Part of a small language model's weights.
Size: 22 layers, vocabulary 8192.
Architecture: RMSNorm before each block, rotary positions, no biases in attention or MLP, untied embeddings.
Each number is 128 + 32 x the weight over its row's rms, rounded and kept within 0 to 255. Layers, rows and columns count from 0. Numbers have three digits each. The size before them is the row's rms in percent of the matrix's.

# up: layer 5 MLP up, 576x224, rms 0.0602, rows 500-574, columns 0-55
# down: layer 5 MLP down (transposed), 576x224, rms 0.0573, rows 500-574, columns 0-55
# gate: layer 5 MLP gate, 576x224, rms 0.0616, rows 501-575, columns 0-55
up500 075:154093094138080117172165146137093088105081112100147163140112090114122169146136131105126077208144111060062141089140146132129125111101118145172194114125100152134108123161
down500 077:084085168105138102127096101167160179123084130161081134133201171144162110159085073119116170150130097192119147129142127142089106090127071129165127142161177140123115169167
gate501 104:127158085151158095111140139130180152211112127098126140117116085155108054172101179103116154131108146073166141149175126133102169172103134091085155144109157131136171174119
up501 105:123152157087151126142155119100128153091134104121119147112100091035123121077143070118113118114142140233136126142126137123176101131129115193155113076156157107092080112123
down501 106:052161139131113082066135175089178124200118148135139061110130142146127106180116146102157123145113175097149112170169110044139106117116138130131115098170114098124129164171
gate502 077:114123112200167158106181064206096203110109157121143128118121102119119095183194112097134127152116189095151125146092127149100130110102106151132168122152137107094193144087
up502 073:109161112087033146138133129111152103101095044087166195081112115109158098106137138121159159148129163092124154103166108149083134160140114147106130096150195092105104138207
down502 078:145140085154106076186195087147092078117156106137145130092127067093135163133061131087138136121136090176131096153150104070124115117162115069121083138225143087153120125117
gate503 035:096119163119067167117143090095144104161166171171147135120148118204126096157095179128134035109072111103170149081089128126126180094070173122071119155149140122049133195152
up503 037:175123136166162091098121143180117119126139135133140091115143123071210123097152112140122255064185141098115078146068147148131095156123139126187111154103118149193123167154
down503 033:144112140127169058138068149145142184109099110107155138107112106123095154145126137129153104113109164097162134104088079139191138148133135153097115121064192165107118128084
gate504 101:159129153102079211156217137150168126155104135096125164096097070152089131108106176080095123162134103103131167136124083164142119112073158158094157113131122186167136118161
up504 099:157073117155100112060065119119077120168114087108119051175093087119145117101113130155167100112111092103158095148116109098094125085132201132078127143109159081140176127124
down504 105:115094130103083171131138134161094130190102121148130069128096129130123103107153148136124113142138091094113167112136050135113133057094164105117143122133138137134145113129
gate505 030:163111111053056137116128092136166124145094160174152075180103166078102127183106152203100148130140134086142131101160128125088167170161071172113133126083126106043113110138
up505 032:161123098092110143118185143120159128147134080131114139128130105063156152119109111117120162137158116139074137125167132142112110159104088146146115153143120115106164118099
down505 028:139176107131161180112121147062118155154127152185094145173163113133135116164047182144109130132120142129154124114034104123109101121136124153125102071120134133123102054049
gate506 111:167166081050111116185143149098083118100181095108088167116078117085133130078108087113165111151122106165115105100127124145062117136121172158109157077118139180113118136185
up506 115:132125117062143112184161178089142089126174099129083168105070136099134108091123104123132115132133099187104088134095157150086126115171175171159135078110104136076112146177
down506 120:135150130032123107152115189120096127110174126140076153119083167137148121108116150143136132110146114148096092132095163146110136109110144103125133086124091152127134128150
gate507 125:146134163099177148168190124090111098077154148103099201127152156120105143176147090133070102149103171109095131130110102125113112136127114142168137071126138080151149139096
up507 123:133063096114125122099059132167107129181075094137103073124059112120116123059156119129154149149165100123179097119126193133135121093141167135119133172123137157150121080168
down507 118:120061096115132157102100147129116123179072166111159149136101109128159149128179094103153117127105112099166123097127094089130150117169119104119152159146155188150128117148
gate508 108:202136120140101141143121092192024133138138105167114090115137119171112157127168065137059116103117114119133126129124165077089062081149131174135136114167111118109109144106
up508 108:187116091096110141148142114170101102129153093140118104089153120192119167152152060160080145076103128093166147143123169075086114124171123167137163112176116107112132134113
down508 109:125110114122115151131130151124113122132098144156097073080148124181123144119174105176124110096116139091149140122144176132110106112199122154129191085149134093134132110135
gate509 109:122136106184119124123080127115153109119116170117145137119116079071100101157072129127224127192111157109141135144095144171096131104088176060100077115143119103141115171175
up509 109:043082083178150110138134155090112135133135218121054102113137095116143139170123111071161152147117151112107148113067103153171168149118130094050102125127099167173130123118
down509 111:107114097097152120089123090174131168140173129115122197121092159140144126183099161166143149122107115133089151111128147120101201123080137112139087125128123149178200134084
gate510 134:133089160150148153131177081153108130162109116149121123138105091126155126163113105107121121143079160146075096163095087062091142123142147119097127101113177122129168179165
up510 143:136090141124107145150188098137127110148115120141125119126091092127125140145112113123110143127089152174059091155078127067109139101168162100113101087102173094127168152168
down510 128:118095145143126184167144130159151126126135130139108090072103146144125101150103173145093143145099138126084103118114155123078135085142169084122124107101163134124130128136
gate511 085:077108142094138100157153104109112102126138101145136134109116090144103091119121152171144130136098124157151165087069109150164133051103154161152137114132124110100130125139
up511 085:103118117108104143105053130135118164084130160103096116128149089196166166164186138118177125164122097100077132146166137159120149184124160135139099159084136152094102142138
down511 087:161168164129092116108115156179118082104182161136130164116133107156139174150159107117139159147172105096104138108114080136102152149097134120116123135172152129116101120148
gate512 075:099124097127135156177065147151152131160178133113111077146178142137063110192088190210109068132110101144133090094116128132170167207179141092102130142130064168120130142102
up512 082:127162088121095125179105129129122066099137176163147077126136131213088145176108124110127131108143141096178148089145142115159158093104153120133155147100111109157096144103
down512 080:133117142186101156156168153130190124165104141080120131086174140115177096137114127162136093114109168149209165178150184074121093161142172141110122152159100097165117145186
gate513 117:133191090163176144161215077146143117083090143078149138175146102151122152128153084132115117171119168087033117169154108132147101163111151166174133074150109101104080091152
up513 118:145156100110187108190205076100121134087095086063141128139108130122085104078127159132104111110135163130061094122128125104173125158165146142171128097144111069099137145130
down513 121:116232084100136115144137125131109083130172132104073085139104100102108152192158143134149151130141137133137140162126079118140180138074218117111122174139143108158140140059
gate514 104:124153117115133154137168121157092140101075192120178151149097066089105140138196181144164098108104130111076141192132155129167107141161142152143124187155098126120101066092
up514 107:146158103133105173118163116120094140114040207141209141182122072103119164140220161135182130125085157086069139187123170088166110163154136161122144161173102105124092065067
down514 109:148121132121106087155164106154081160124115173057162115092106065143099107153178128176126123118095143177116091192113122158187126099158199097109137113078050152104124109092
gate515 100:157075081093100103134092121130096114132144138151155087095140113106091094111180123118091089143065142109158126149115160059127138102095196157073119149117105144113154125102
up515 101:042185191139188188120103149167181167129130110141122141151151126106172167125140139125098073128130138131119130163147112157160095202140038129161186137126133124090095163112
down515 102:050122167129108144092069159115150125141131100102063131117096170149130176160093172134119079180131133150103132080181095150168089115158115065154147146177106078195117163114
gate516 097:140169212122140119137090167136102140151117064172103174131165101107128156110123135116123122127152173094115205161211105149143123122192123085117132195077131109096171171090
up516 098:134144239132154138139147124192163149167138106150126173148116102126131140130155070090122131102104198174103184163212139129191144135158133156119123150131150142148157108133
down516 097:143179114127094094123107141144099095089134088179059157175142164108148075117096133197117180088148072102176188098064111132159133143099117144157105096070145100112085129098
gate517 144:179117124075149114168092095169121177134128093083106130137157090148166133111186153149062121118161107112109137127144152097122150132122116120131144152184136103162077131125
up517 149:180126124068153104164089096181123171138136085093117114146148082140159143113194152152056110118170118102122156135148156117118151111125118135138148146168147097164071113119
down517 129:138085131072142097159104114158155161111135114092159120129147099131173110126186164156078112115143123094099153103144156106140175127135102120139155143138102112187092122121
gate518 107:144205116126076149143085105174103139085132083130121117097098085070149134150112155161134152132133113141150228123150145139114159121163062092140123133136154167200096180122
up518 104:129093109176145055148106147088125122156101211113158112139151169119142097094151133121194131138123124155135091113069122160165108163097122139136129101162104153072103077121
down518 110:070119147101117129112148103082141120184129146165156136157183097144138147125200107083149103114183098112091077145155096100139105130111202140145142146097125151106188119093
gate519 131:138103071089142174109140074107076170150121128087113142133103100068103165129188101145203116153128077172144107103072098129165177160105144126152087123121164151101115157143
up519 129:144098070089142184122128075107097168162106105122104148164108093075128186126188104137177100174146077160149118125078109129165159160096132156129102115121164153111124155134
down519 121:077101118136088102124127084156104117127097111058145153046129110125078091141142069218143146104093114143178081173156101137141188168153157082171142112097026155095124133134
gate520 140:112130093126175104142170056069087106120171099100122186072156111100146115151165127080141153179108107134156141051103168126080077091106166130104074192123142147158168153161
up520 139:135136142119084121134057198190167182129099141162140101187109137132092146120071134165117108039164152138135131198165089142182155150146089131143147068142132131093077105108
down520 123:143071127109122177126119179146179153127104079151132087157111140166122155145086087182117160090118145102130151164174097112159187123105106132087152076175133132122107082132
gate521 052:146087118158079121163142128124092077092076126191046105161137151081094054142148165124134138137177118156130081116092113159180126175091132171162093146138088136130131174091
up521 053:144202117098149102181196127121172071104127152142156132144137126199069107105038104145101051124134161179128053119064141082120104088120108149138186154117135137122144147168
down521 053:080105133104123134079112169104149068098132150099087125133125119137139086098107152071167067120098139127199141130168137114189154127133141132132143096134121119173092173110
gate522 094:096184163120098133117111090073090180100122060147159180122110102158101127138146123129158132212118088095082164131108120090138146123111173142079149142069209103081134117133
up522 096:156139146157140149138151175138081166157138145112066129129143149144158111115123079100060103131136146178085119157145123164167144173229105126138157164083145122163163142051
down522 099:127128134165143097115166207182103167140109091122133123114144173159142125123118132117047177095098110128102096102123120133175141122161134088122113132100175139175187116111
gate523 044:148105060161111109076116102116178116144083113100126197153133058164173142087114063149133111128109146085115104130141091137127116134167119137130111122133168122085141089142
up523 051:129141159112128159163134144141137124109158088208173130136143123118126098110129173132163196120090114109162120172085150157128176104190131114161121151148120127223151149112
down523 046:096167143133132115180122154101070139129107115121130150146115167149162114188141123147113133167147075124138155137077151129136110147187065124166152120160077158122117183192
gate524 115:181093098125089173169167056123147085168135106136069106075161112158143177115154115182085124147141145153081119105068144122078125098099128089106140096118132104134103183122
up524 114:149090100136075179165176047135166118158100116122065128074160121169154159120144100178070152145136153138086108060096150134077097092090128112076129079130126123099118163117
down524 116:149107111118109109189114086153141129118122174099134122079173129156127172134157087155102160115126151133087114130132163155084122115093073070118105086061088077106102121169
gate525 050:087125124146087135151115121139157121127127154050165193146089094086124138141125162112128165190190127137133193105118119131111138090141087101030123148091132124172142118159
up525 052:146154137070130171162146058189110131144147154097175115120100160145112144164119065147115207152156132151124118077142137186150111090127118106151128057137124106128177108150
down525 049:079126143106163126132143129148137192167095058179127151097156136149184162104119088163138164089110177103144082117040146141172110163162095114167134110189138146110169084117
gate526 105:141096121148132125127149106152178122110141129128112117130168140162155144128130139130105221127138095155147143150097178101177093133116116125189139059122135177133119087096
up526 105:093085180119109120115104100084118145147181114134132159106145110133135171155133139111133156072198150093116073173164100166130138119083103166155170115164138124133140119148
down526 110:200142065148151185099173100147143121148104119126125160142130124140184118140101136079137127150072097119146113062133129087188179152072161074147086120147118114116173152135
gate527 106:117141162092135125182174059135110124135170124115053156136173172107142140120126158090109146171114116114116085119151111150130122168131149193129191112200138131126171178144
up527 106:107195153156139107143116093119100078094163102139102104107093112114090174174131147183134096154120182148109099178143091144067102121189107172096101150108113112100119190122
down527 112:081144158155156106105145092146122141085155143148073136119136148144144149120129152157160101151100182152134076132091063123101067114196095146125128149177061150154094162191
gate528 126:066164091099066138126099077105122115141103136098088131132109141128131147103114133151153114141098093124099095090149124100141143176180104144159125164110173126149125130128
up528 121:070132103134174093126105148133135114126130166146116106136080121092131158138128145127146149173148089155127118137151104141202112159115116101140117137129070159117133146082
down528 129:138103122134070095107148139129169120135121085130180119104136136177170126122112085142157144066169167130163147133120150102083163090158145115149126132099191099104100081213
gate529 098:169158134151104136136091090118116179181166159128138102113135114130152163119115091087163117123146129107142126071184193117105150099159142150109139143153147124186113124122
up529 099:140083132159158086088171112208122116092116184120140090166162219073161079162113170147137176067157161133098107145072147124196031140118155116203160102151059181156087116155
down529 106:067150100146129025099112149099173144121150126142175131042136111190173126095100126121111096202127130136055101133133144123107078156120126092127157120138112106115176141144
gate530 088:122136158102202075108135142129156121141146158037166118093096149176109112161149079147130099183064152158057130130192121177138117150167130162135115088094092088161138152072
up530 086:143177142119125097114109147154163171164126142053159127074105174136072092124159089124140138192066152131115135121182140137122123183122133144148170136103119154103119157084
down530 087:128150173153152156146133087139119123072128131158161132152123147091106120095110185114146172145165056064140113076140135164119160113123112086182161114120103101118098165094
gate531 123:219138160103175137151134164130129167137138104117119083116143135102137126079136188108035095128117143092118088118206114093088086128120087133142187163094088109147153173108
up531 122:152136147085099129100184173093126139103066088136147104159155110142187171099123173082050142118107110124064145113185110133049111122146130152130123123178169138116158099069
down531 129:177128104098132083100135172156087129069140092101107081203136146146139093122086179141096105110119093174098158119185090089087147096124113110127096123117128150112121095056
gate532 061:192128207142080142166138101059094054095140133187118164112144096137128130068130111142146092137149087130129190130093100132102108112110080139221094120173146116116081107141
up532 063:123133171157093189091145092146112151200137166192132123103182150066146141067112104125118049115153085114136111106144127129119115053129141121130183153150104162142131115092
down532 063:151123120178135149093171172149127146118116120139164146169146116116101177141147139177144161041143164133096063144169141137150113134145203186149104089128097152084164100117
gate533 061:141093117135128150080101106126200046083139147109154124142151128134126139099104122115160120106201120154095154141083136117158166100105164134138106090122172114096170201136
up533 065:162091196114156184164143115142124177144124108125147154137134125127108110112173141102146134141089125136151129126148106130067162085031159118040112156085129102154155173132
down533 065:131122130140135137165119145106138142125106148118075100200126104098085068107217124100136135118094136154146128138178084119134099174172122192138131235129086135114079141156
gate534 056:055229121084165125131110135146106129152097161139139119128129119090058119094123155153090150151066126051144156139148116123137125157175162094085172163147106104103155187117
up534 059:173166168132124124063130101147104149108167053128124113150138122116176093142138095111151174107125071128103102146122155173144096153138126151129142101158149176139091112119
down534 058:120153133160080107132083104126105114154180089160178128162199104168109142171116097083130144121146150112106068090146079162038157059175053106195187092105119132138082158105
gate535 089:089118172077127097115129110146192127142080126125109099111131207068158109077142125154080178053123118158135113159091155183158150170125143124175120133119063206127095135116
up535 096:136103115118113111104103130126131095109097127078151123121123164029127158108164085146144162060106124141118112142123127195181149183089065143088114099126118205111087124152
down535 096:140127185112134147090168143137113169152082106159129078085153125175107111130102179122126128193137133115181081085121153075079126086131172090132143167143109121146106164074
gate536 072:138124130140164148184058092078150134194175160105112112145127145183118149135178107112132108109144143166128137166124138125140132122165098137046125237110118101123150077104
up536 066:113160120128149157198166100100127127189147137095079145150101114177103210164150114065132171118142179128128095160174145081165112128150140188129150175114115115109207144067
down536 074:104097165137109189115131079134119123139148140085111136134103170107134128129175148135130125068201100131113133164131161179203110137129168081093137186155198094151114133171
gate537 098:115099213128126099141140106145156159105107143128222152212107107175149130123153177173083081155129124100142145118091167141136080139093114168127154118118146131108136194130
up537 106:128088179131067068127123065151190170149103097099160126173126114159169101178110140170101151063119120123156192134133149127150131147077124119135109193126116216100137148136
down537 102:165159111120118172144166124127136068114211104140118130039113127122111084119096184087155144115112151079143124131159114155117135106141094112108081095154149147135096084109
gate538 105:122077114156104135118121141177150205127091161117065111115127078144136165163128168118156122130110076122120184191145146193105148155082136167154071187131160152195110140085
up538 107:089144125122132179156063151197117146120102127075067115104079090142140128103100174133099159163151082109122146158136151191081160099137082169134069184153154151144133098072
down538 110:114155161164089118168195156093095104052140140144121195175132155102087096116182136141133145089117186113180120119120131149135076054150147114133185094113116142103063125145
gate539 124:149124109090121147183126124145093130195123062099154101132120117134119155202143088121157134152121131087041128137159091098141154089130135122113128129089110110106133111125
up539 131:148157089050078107156188090149208132162143126085146117063081103163095136091166131093151179145123111141059160103132147125040103083149161122099152190105136140142151105169
down539 128:130120117088137120160138122143173123175104081080149122074103127161110142178162141111115128145126151130057158090116127119073135067157128079113152154094051102128162113164
gate540 131:113094118126086189163128034114121156119034119087113127126168130176149157121116085114074135083091053146146050115129151126134120185127130133148065125114151084118194137185
up540 125:136189128132187092132143181180170159136186152203143113096104173110134067137120159121175131125141162137166184149141110140139110092105110098131160134126100187140049075053
down540 117:138148121124185107124100162106097084127197098153133145191097106060146102137164161106159114149138192101133205104142073083119114087151144117129168106182178149116070122095
gate541 104:146154133123093099178151162128116151134170132112138078048168133166126094100139142112088187093122144170169117107108161169139087130103144112140184118146119199155094135147
up541 107:127087143167125147124133084127154161151147085149162105126123176117078105132130059102109143169129137094164089077145109138132180180151129140153122162142142113073079079070
down541 110:146062146043105115154092106132153158136121167128112122130100176101142122151109167122151141148086143121128084115164093138168197150108098134130113103156112093126186144145
gate542 117:076077108136131100101073127095132111183153090138110078118156112115103099128130113145133133105103164115152180082143127080064107154120116091049151140145091091126171164128
up542 117:149138142147121177125139151121112118076089106109106131150110153146150194118146096088102128080178158132075073184127108116132117120158125163200111121116197099108103111122
down542 117:067133140147119154075080200125116104132136069135130084070144178147114147101143092102154092099145149148145119163146070089068116102190103108124137130188182128137105154118
gate543 124:154138072112101075130094119159141149110178173098107158117126150126137109161097108154092144200134120121158152137167181166105125128153132129153158115146114129111077137137
up543 115:138149134143138124109150124122162074196125084154092075126126115127069170099104190080140160076126151124150120144161109118151099142140202151131130140097139154199159111126
down543 115:152139095139122127143113129162148162127158128132093189108084102104150107152080066155153144169111136090143133116142139159110143139068116082118077107161130146122093134132
gate544 045:133124150110153100134119039099211162122127073044152138147115160163149124105134135151127137125072121135107131138147115156115131151143057114127165036133134131086169108102
up544 045:123146078109127118124096111164159121085122169094152133122146156069122119131117093112096147043091122125154070152068130159202131121189185123128093115094147127195060158144
down544 045:169153188112143152152113114154127098139090095204104138130066123091102175104169084104162132169131158138131186132114141121136107145130134103190146156088169125139183137148
gate545 097:104149148142186152132161122074130146075119077137134139162091072098134123180151141099125114101177148148092171144115110143194116125144062154132082119132154137102133150133
up545 099:130141136086137115155127107129162131167165067098140080084136115146155125060156098095085100130112140116143092105102157082148135072127130117103074196149129143183135128105
down545 104:110135140108109132166139209121191129105148098087160125147139064080157094154165137138100103083110157116125096135092147161137110126098027175072069158177124155162120099132
gate546 073:104065145139083131103094126139095157105085116085131120161122068119133136160087096190200179109126100111126110151069120139107161132096105096108103106164119145155149151157
up546 075:164139176078148143108132097119131123157095121153156166121112094071108137117138109070107184180081142140119126114129069094119082156166154159203121153112125112081091160115
down546 076:117162091124139159098108161125130153102134178100115195089089111140103107137196126135147099115088184153127114151096127103166084153175102125174171100129164144154164148151
gate547 097:169100162144125104064172081138140132170124099164140144099107094138131090118127087156127098144095135129145149123186155177096088094158139109155090136138134136114073101176
up547 101:161177110170135158104116095090120089169083139145193103132137109075132156096153133127156120159153120180138106143141153191124083104175171154100089128068144129102053124117
down547 097:058155119140147131157178118151106125148106126192134124179123080135168123142150169208156108115123117101145093134075114073212145111096104141162106113139139177135130159105
gate548 132:109076129146064144138142171096125093142127083112133137107128139184090145086193155103150105118116088127108136087082115129104111043113199093059140124151149083166166135176
up548 122:115104105183091121101183186118181096155116123114098134102150110177106121107193104118166148093116129163113125094150111168082183113078163111125093137126158120197154141114
down548 123:145126151158093115150173153118147108138111154110092128116127143181051139101214137057118124126120146176087106117119121150095201113099172138109168141102182107126097144101
gate549 155:126144114158155110132152074105126109155197102111151172058138096150185181104149160112114125166143056125177142090118155156050061124139153113141166179159145144131130175147
up549 145:118105131131073156151128172167151157097059126140092080158106173141085097136088108114113145084119212172104143167126113104170181123126126124133110069097118110121133091124
down549 126:153083145074129203139129130134126153121071105163121078144085172133117098143118093142124171113086188121130159140160104064159189091077121107093125089144135115113151097140
gate550 132:119120139083140109188150111114140122056085156143113153134078112117074138124114100157134107133154141175112147140078100111178132142120100148147123139131148141106126176172
up550 131:144135099159123135070104131137111090177133081068133115104147082133145109145142168099087147136127179139158145157154166139113113122175151146089117131097138123163166122110
down550 125:097087129142145110175103097084146105082122086062085087167158033148136138177112147102146119153109147138179140131149122124135155161126165193104113126116198079114160106168
gate551 114:149092228165119118140140126120154139143076130132091146169159098172098066103120152130087151141118163108091118119034115104096125068138174116111092150155165073100145100105
up551 114:152098196153159132162114188118115124171094176113106125209158092151099106141139138126097158122127185114106117111059089113140099076101121143112107161146170109131141098106
down551 117:122136165114112118162094143164124148159089119110122146128074119116111119062099169133132129153114154162130113118070131129113111052136166139133081077157194084117135114106
gate552 080:119158112159159114148108181111145125143176152143130041169135160105103133150087182162104152102102156116130078147124125155138145162135109133136169136122064122086102137112
up552 084:078132125078165154105149132118132155121152103071111112109094059102133112109194169147142162138096109072152192125116106090067150144074106153152133174181168116097141082148
down552 084:177144081064134085125095084094095155153148098150186147141105116131151140153146124070130142145129131133087061090186153158133127147145088123172126062099132161128164035140
gate553 040:165042102126120228126119128149210127122156138191158111147123152129184099111143122133168080119113142110140121097126147187115143099085115088101170141154146106159117114096
up553 044:157142154141197157108184117129058098112138163086213123147161139078117093128162075084158164125053133102135114118126081137128093164081133147152133127158129075095090101121
down553 042:122118084120091096071170119139072161106167133111212100100085113177140117171109188161068126211125108111115097143105116147125172094166152135125068156100155150176131153127
gate554 113:119128103176131118079176132158113127083122126165110117118119162169143116113111116100161183044152091159131140095139126186167133097100128083106157094122118111183191077193
up554 117:116154073093153133165081162111163106161156180151083103129096118155090085123131099109136214142106095168135175127070106180187137134138121141105141141085089103144193125143
down554 114:136174113131112174087132114136116155133117155170093138110118154143094122082119127137085219167149112170148154138137137163124130120107094179098185111096104117127130088097
gate555 030:147089114212148140115129135172128122139125166142137094116141119139195095083099096107137255093134095133131104131134144175120139143189166131153132092138133131130135109158
up555 028:171034118100144060135149123168152158083127154137096077106144154115142124143188132146110115142076093083152087155144160120093122123064124117134192154135078156175116102127
down555 028:085128153161161126183085157101181157100063103082152184152137151110055156118075086158125085115160165164083107169118107072152102137130151108115122132120096151157099134197
gate556 051:133178215166115193082125067119155155150133117152149131129108142143113116058126150070113028091105094142106113112119138089097109080069109124150115175134120085130122138090
up556 055:209156081138090094120129127192163128117060074115112160129120184122154121150096111102139190148056157153093146139090116134114104114041124096235123085142143136177155182121
down556 053:174087144164106055154136171139131089098138119138152111104082124077173130114124171073164151194128154132160146151132056127169137150112140143134135106188146058147125180192
gate557 112:184169189110095148149098098082142139122088142146101166081090141156121137124127149083064171154127154078154143133166124076123082106225214134154101134129115076126207141140
up557 114:171106152122143181147093141131076112107121170187142149113112140149152147091144162102127144121160100064129145122154143084157117116161142130129045166125113113126158065147
down557 112:178142174093072171113137103098161062137120152161129140072094150194161102114115154102107150118158144134160114179151160131102110113177191158162113164090098160123179086145
gate558 082:127116080182091098101081109158135114218198108126095108133126135116140192098100076130140070135115096094110111096138122107141138127156125110064180098094128158102133066055
up558 085:136100140148192170152112162151147095152101193142161090150129138043084112143106176144123106102130126163092080155132124172164139166150113156199178174102056119127075142061
down558 086:112117217145146170130180109130149136092103156102133136151139145183123128121107097158101150088152131167133153128141176134104098134115106128063113180147094071183087112176
gate559 115:091114107155151149192160162095174057063156158096081148137105079160145143121150132124156127162120094083121144105056086102103110117157150190188107101088140118167137137102
up559 114:132140153136128123065143107134089175204092110188150114095114140096101134098078122182082123093151110173132115144124197154137152062155108057110100109169086131129130066155
down559 122:110086143087158172092139024161118159144076083153116162151123096127112147129102144125117132100162148157089125157167149136114126186142084115110136163185165079115161090131
gate560 073:153123103112211153143185195123091204144155137156155114147145153086069115162130094122076086078147130130115091128107141119152149157164161123154113151092090105117110094133
up560 073:093092115149081110097115100169101066115148130072120143155096084132115120056137159115140155148105091162106110112132121155074096105151146125080193157113160125155143131096
down560 076:135142093122177094114147112149102178126140095122151172182162090126154109114144089109144136131121129114151086174143134098134117117156098150166113131092101152092151102154
gate561 109:100129117116149142208138132166122111080103137093105154136101144207116198117142184140116162178141097153132129108118092133153139179163162127133125077080162090131131170205
up561 111:138185124132093098098112133146156120198192151130154119064164132065097069144096129117154083065079144151179148118120205138108133063056092113166145146159060168124107088103
down561 119:116114140107143171097101092075112125140152081112124120201136062095155128118146096070142104116136172078084093170113121109116116147146121152093118118164185110140106095122
gate562 119:091105071129151142089139085147191116137144137147138139144152160159144189146117087093141097161143141130104113170147076141094086186139042155165152171143131149094067133134
up562 123:089134100122176120153116125189156129117123169132157108136158178149073167131089108118107124105122139219134126122114157166116101138107091200129103175113140134091102112118
down562 131:183159105105127122132097113120095152142024117098062147105069118100142087130133138131172153153092118072170108116184089158128174125098122051113119128092132140136146111125
gate563 064:229192164161132105125165156156132098089137093170165070141103151082141113082137095182143090139130143120085097133089141220161145137096126088138155156131120126131159101140
up563 065:142154170097153182166136092093099114174174151041107162156092124115166128100165087123138078134080129087082147142143095122152101155129065130169095132139101124100182152128
down563 063:170151154176151095134118149132145170208150101141077158120087167139104098163113096109123161120148182193117146094130128129126078168122090157166144077088183111131086108077
gate564 138:089137075124152112095167151107132143139104108116139198179060071090123118154165088090152107134098172093087186112144146095091148122133140163128138174116166084136179118125
up564 136:093143134108108105126122125136136160145101155074157126103130129117136058168108110088162145085124171102138211108184113149094151155090097126148119168163144134120136125192
down564 130:139111147121106134194172110164112124095131126129107145081137155097092060120120125102140111079105171127128115145119119145145149148118133131111129161180111174129086118165
gate565 083:099116119195132108165112130124113087134187163105150131086149109142126121208078133111168141097080153171154121110122097126187098182094096123162053086153109142172089121125
up565 084:158116194121110087116089166103153109175149158027134119129092084108155100136160124095081053135117199149128107197197129119115120174118106177149130160140158059081179160075
down565 088:069111165157099070130124090161134097115133127161146085107167108137137110169087178099143087097080140159180098167125154121181137115092143136154087123124125127159114123121
gate566 122:100099151139174127149114147092077122165137209125189150210144146069122141122163097087144104148084130138118182128076118093136130141138139120134168132102136172133129126126
up566 118:098166120153128115094097120186138122147155101172122122078155179172135149142139119081145127125155105120173129145239136156083109142093085102130140211131132134133063065109
down566 125:107119135096176118141144164185135115132089097139066063079084074172184107110097093188135122160135118119108113145203141124161138146101110148138075091168136121112160143144
gate567 029:204175131125139126090127077136118171159140103147112101101126093122118113128175119126162067138111100147174126121183150127125129101153081141135111162144135115123156057123
up567 027:114112138122091061104118155142135110129155053082139145138161131122171105212112113135145147131193121200101149098106169070155163137223164125077099182179107149130161142119
down567 025:140141135199151160117115124130162097151144167138112161135095073133101127115127066094181051133118174143194095142119137130155108164116154097139122056177127113120088159190
gate568 120:132167142114142119133100156129102128127110126124176158120131081126095151135146099102155131129137167088120175136137065121125074133088069084135152101119212098077134153191
up568 125:126209183081091110145152137132163086166118110134187164051129074160107121093165116100108113107136178104141169166113072136114075108106131086184169103128179099091134125146
down568 133:159111198089130132139190119144175164151133151131086137124145143142144123094142124125065108143145115118116120154084131115106113099155163156092191142080115143145122152124
gate569 127:142133125149080110115127141093179163141156133120128203071152132159128156181128162049119141074101162158196133156177133099151156138120158126126100157117146143124145155114
up569 126:155133158129131104109111138119145149154146113135122159070143125170098158177124151062113172102078152151164128116171160080125160101138155104076093137093135117132138152107
down569 120:135136177099128176127186110153144142113152140114131167069125178104061107127141127111097112105174136183128125157095150150195117129125123131142174129063172115150126151101
gate570 092:156095115161148154110076147151146135190130095187140121104151151115133129094152118175114125062081194156156110076161172145085111059116143141129143110103102128099219136130
up570 090:139148144129187086112108111090121118090157074123133173163116072108171112132151117165104149144195090063126118121098136107171128145162117159107057091157166064097122160128
down570 098:157154153206130069137099148140183101116152121173174162167135113090146095123160085138078137113123139099093099084147154136110127135180102154177079083111103115090145152102
gate571 093:154104154159059176110153111131085131085117174173121130128130165083123139103096118134112125094216077124129109120064162167151145091135142099128098126144157154180052170117
up571 095:108166121091180047154103157142159080161128103075143117148079064184144112138132175130112114164087150135106162127136089114146152160147098143120138106112115114121210090095
down571 093:105092073145179172117169118125188101133119123137187172160067124104155164091125098114158091121145137166113134190117091114101113179150077166150184160125135129122149181131
gate572 120:137125124181119106103089136093073166092095159093154146119134085108176162096143097168144146149058145129133182155140132164115094139105133182152088154205193140130102125182
up572 126:142119173129107124116113092138088134094108140084091135109084103112158114089137123163132143136066154161134142156123164135105104103106140147162075179187183135097111100162
down572 123:128142178103098172130136120170147123107075165107109134092146156127109076137118154185101189119158176147128119155096181150118119107116147124110122149132144135133150154041
gate573 091:171092117140142107101174132129142165115139148129124101168131179157146163179076134131118130124146148061132141170102131054115135123086100139200107144144123163117166082117
up573 088:175166131111140111109167123114135138115163168116128097205150167157114150143085134124085129139144124094140118186058167060103117110088105153177141109116141121066158125109
down573 091:160081122158125164163174146184137108092110114100106126103165116125140113112112162100152182121138113083132066115094203119116115130138133157146123059130158095146143116113
gate574 150:158107115124101129130075077102176082168110070129109145142131126128170117148151146084090114111144112134122142136088151186090122100164128109079091079138148105098147184189
up574 143:161104127097112144120086094114121090188155066140135125162168123148175126097147132085094084118176073141109151119123119176095111090125135076049109132100101098110173143173
down574 128:153164118134121133141118135125158072188098065156106162150152155137168148115149113116055114137124104131156124175087147179108104136120127082084085091133133121091106118210
gate575 108:133144115166125118082061104138170163170161207194141111107142147080086139106117096153167114132110135153188109169185187120100138074119127089139144160141109177172092100130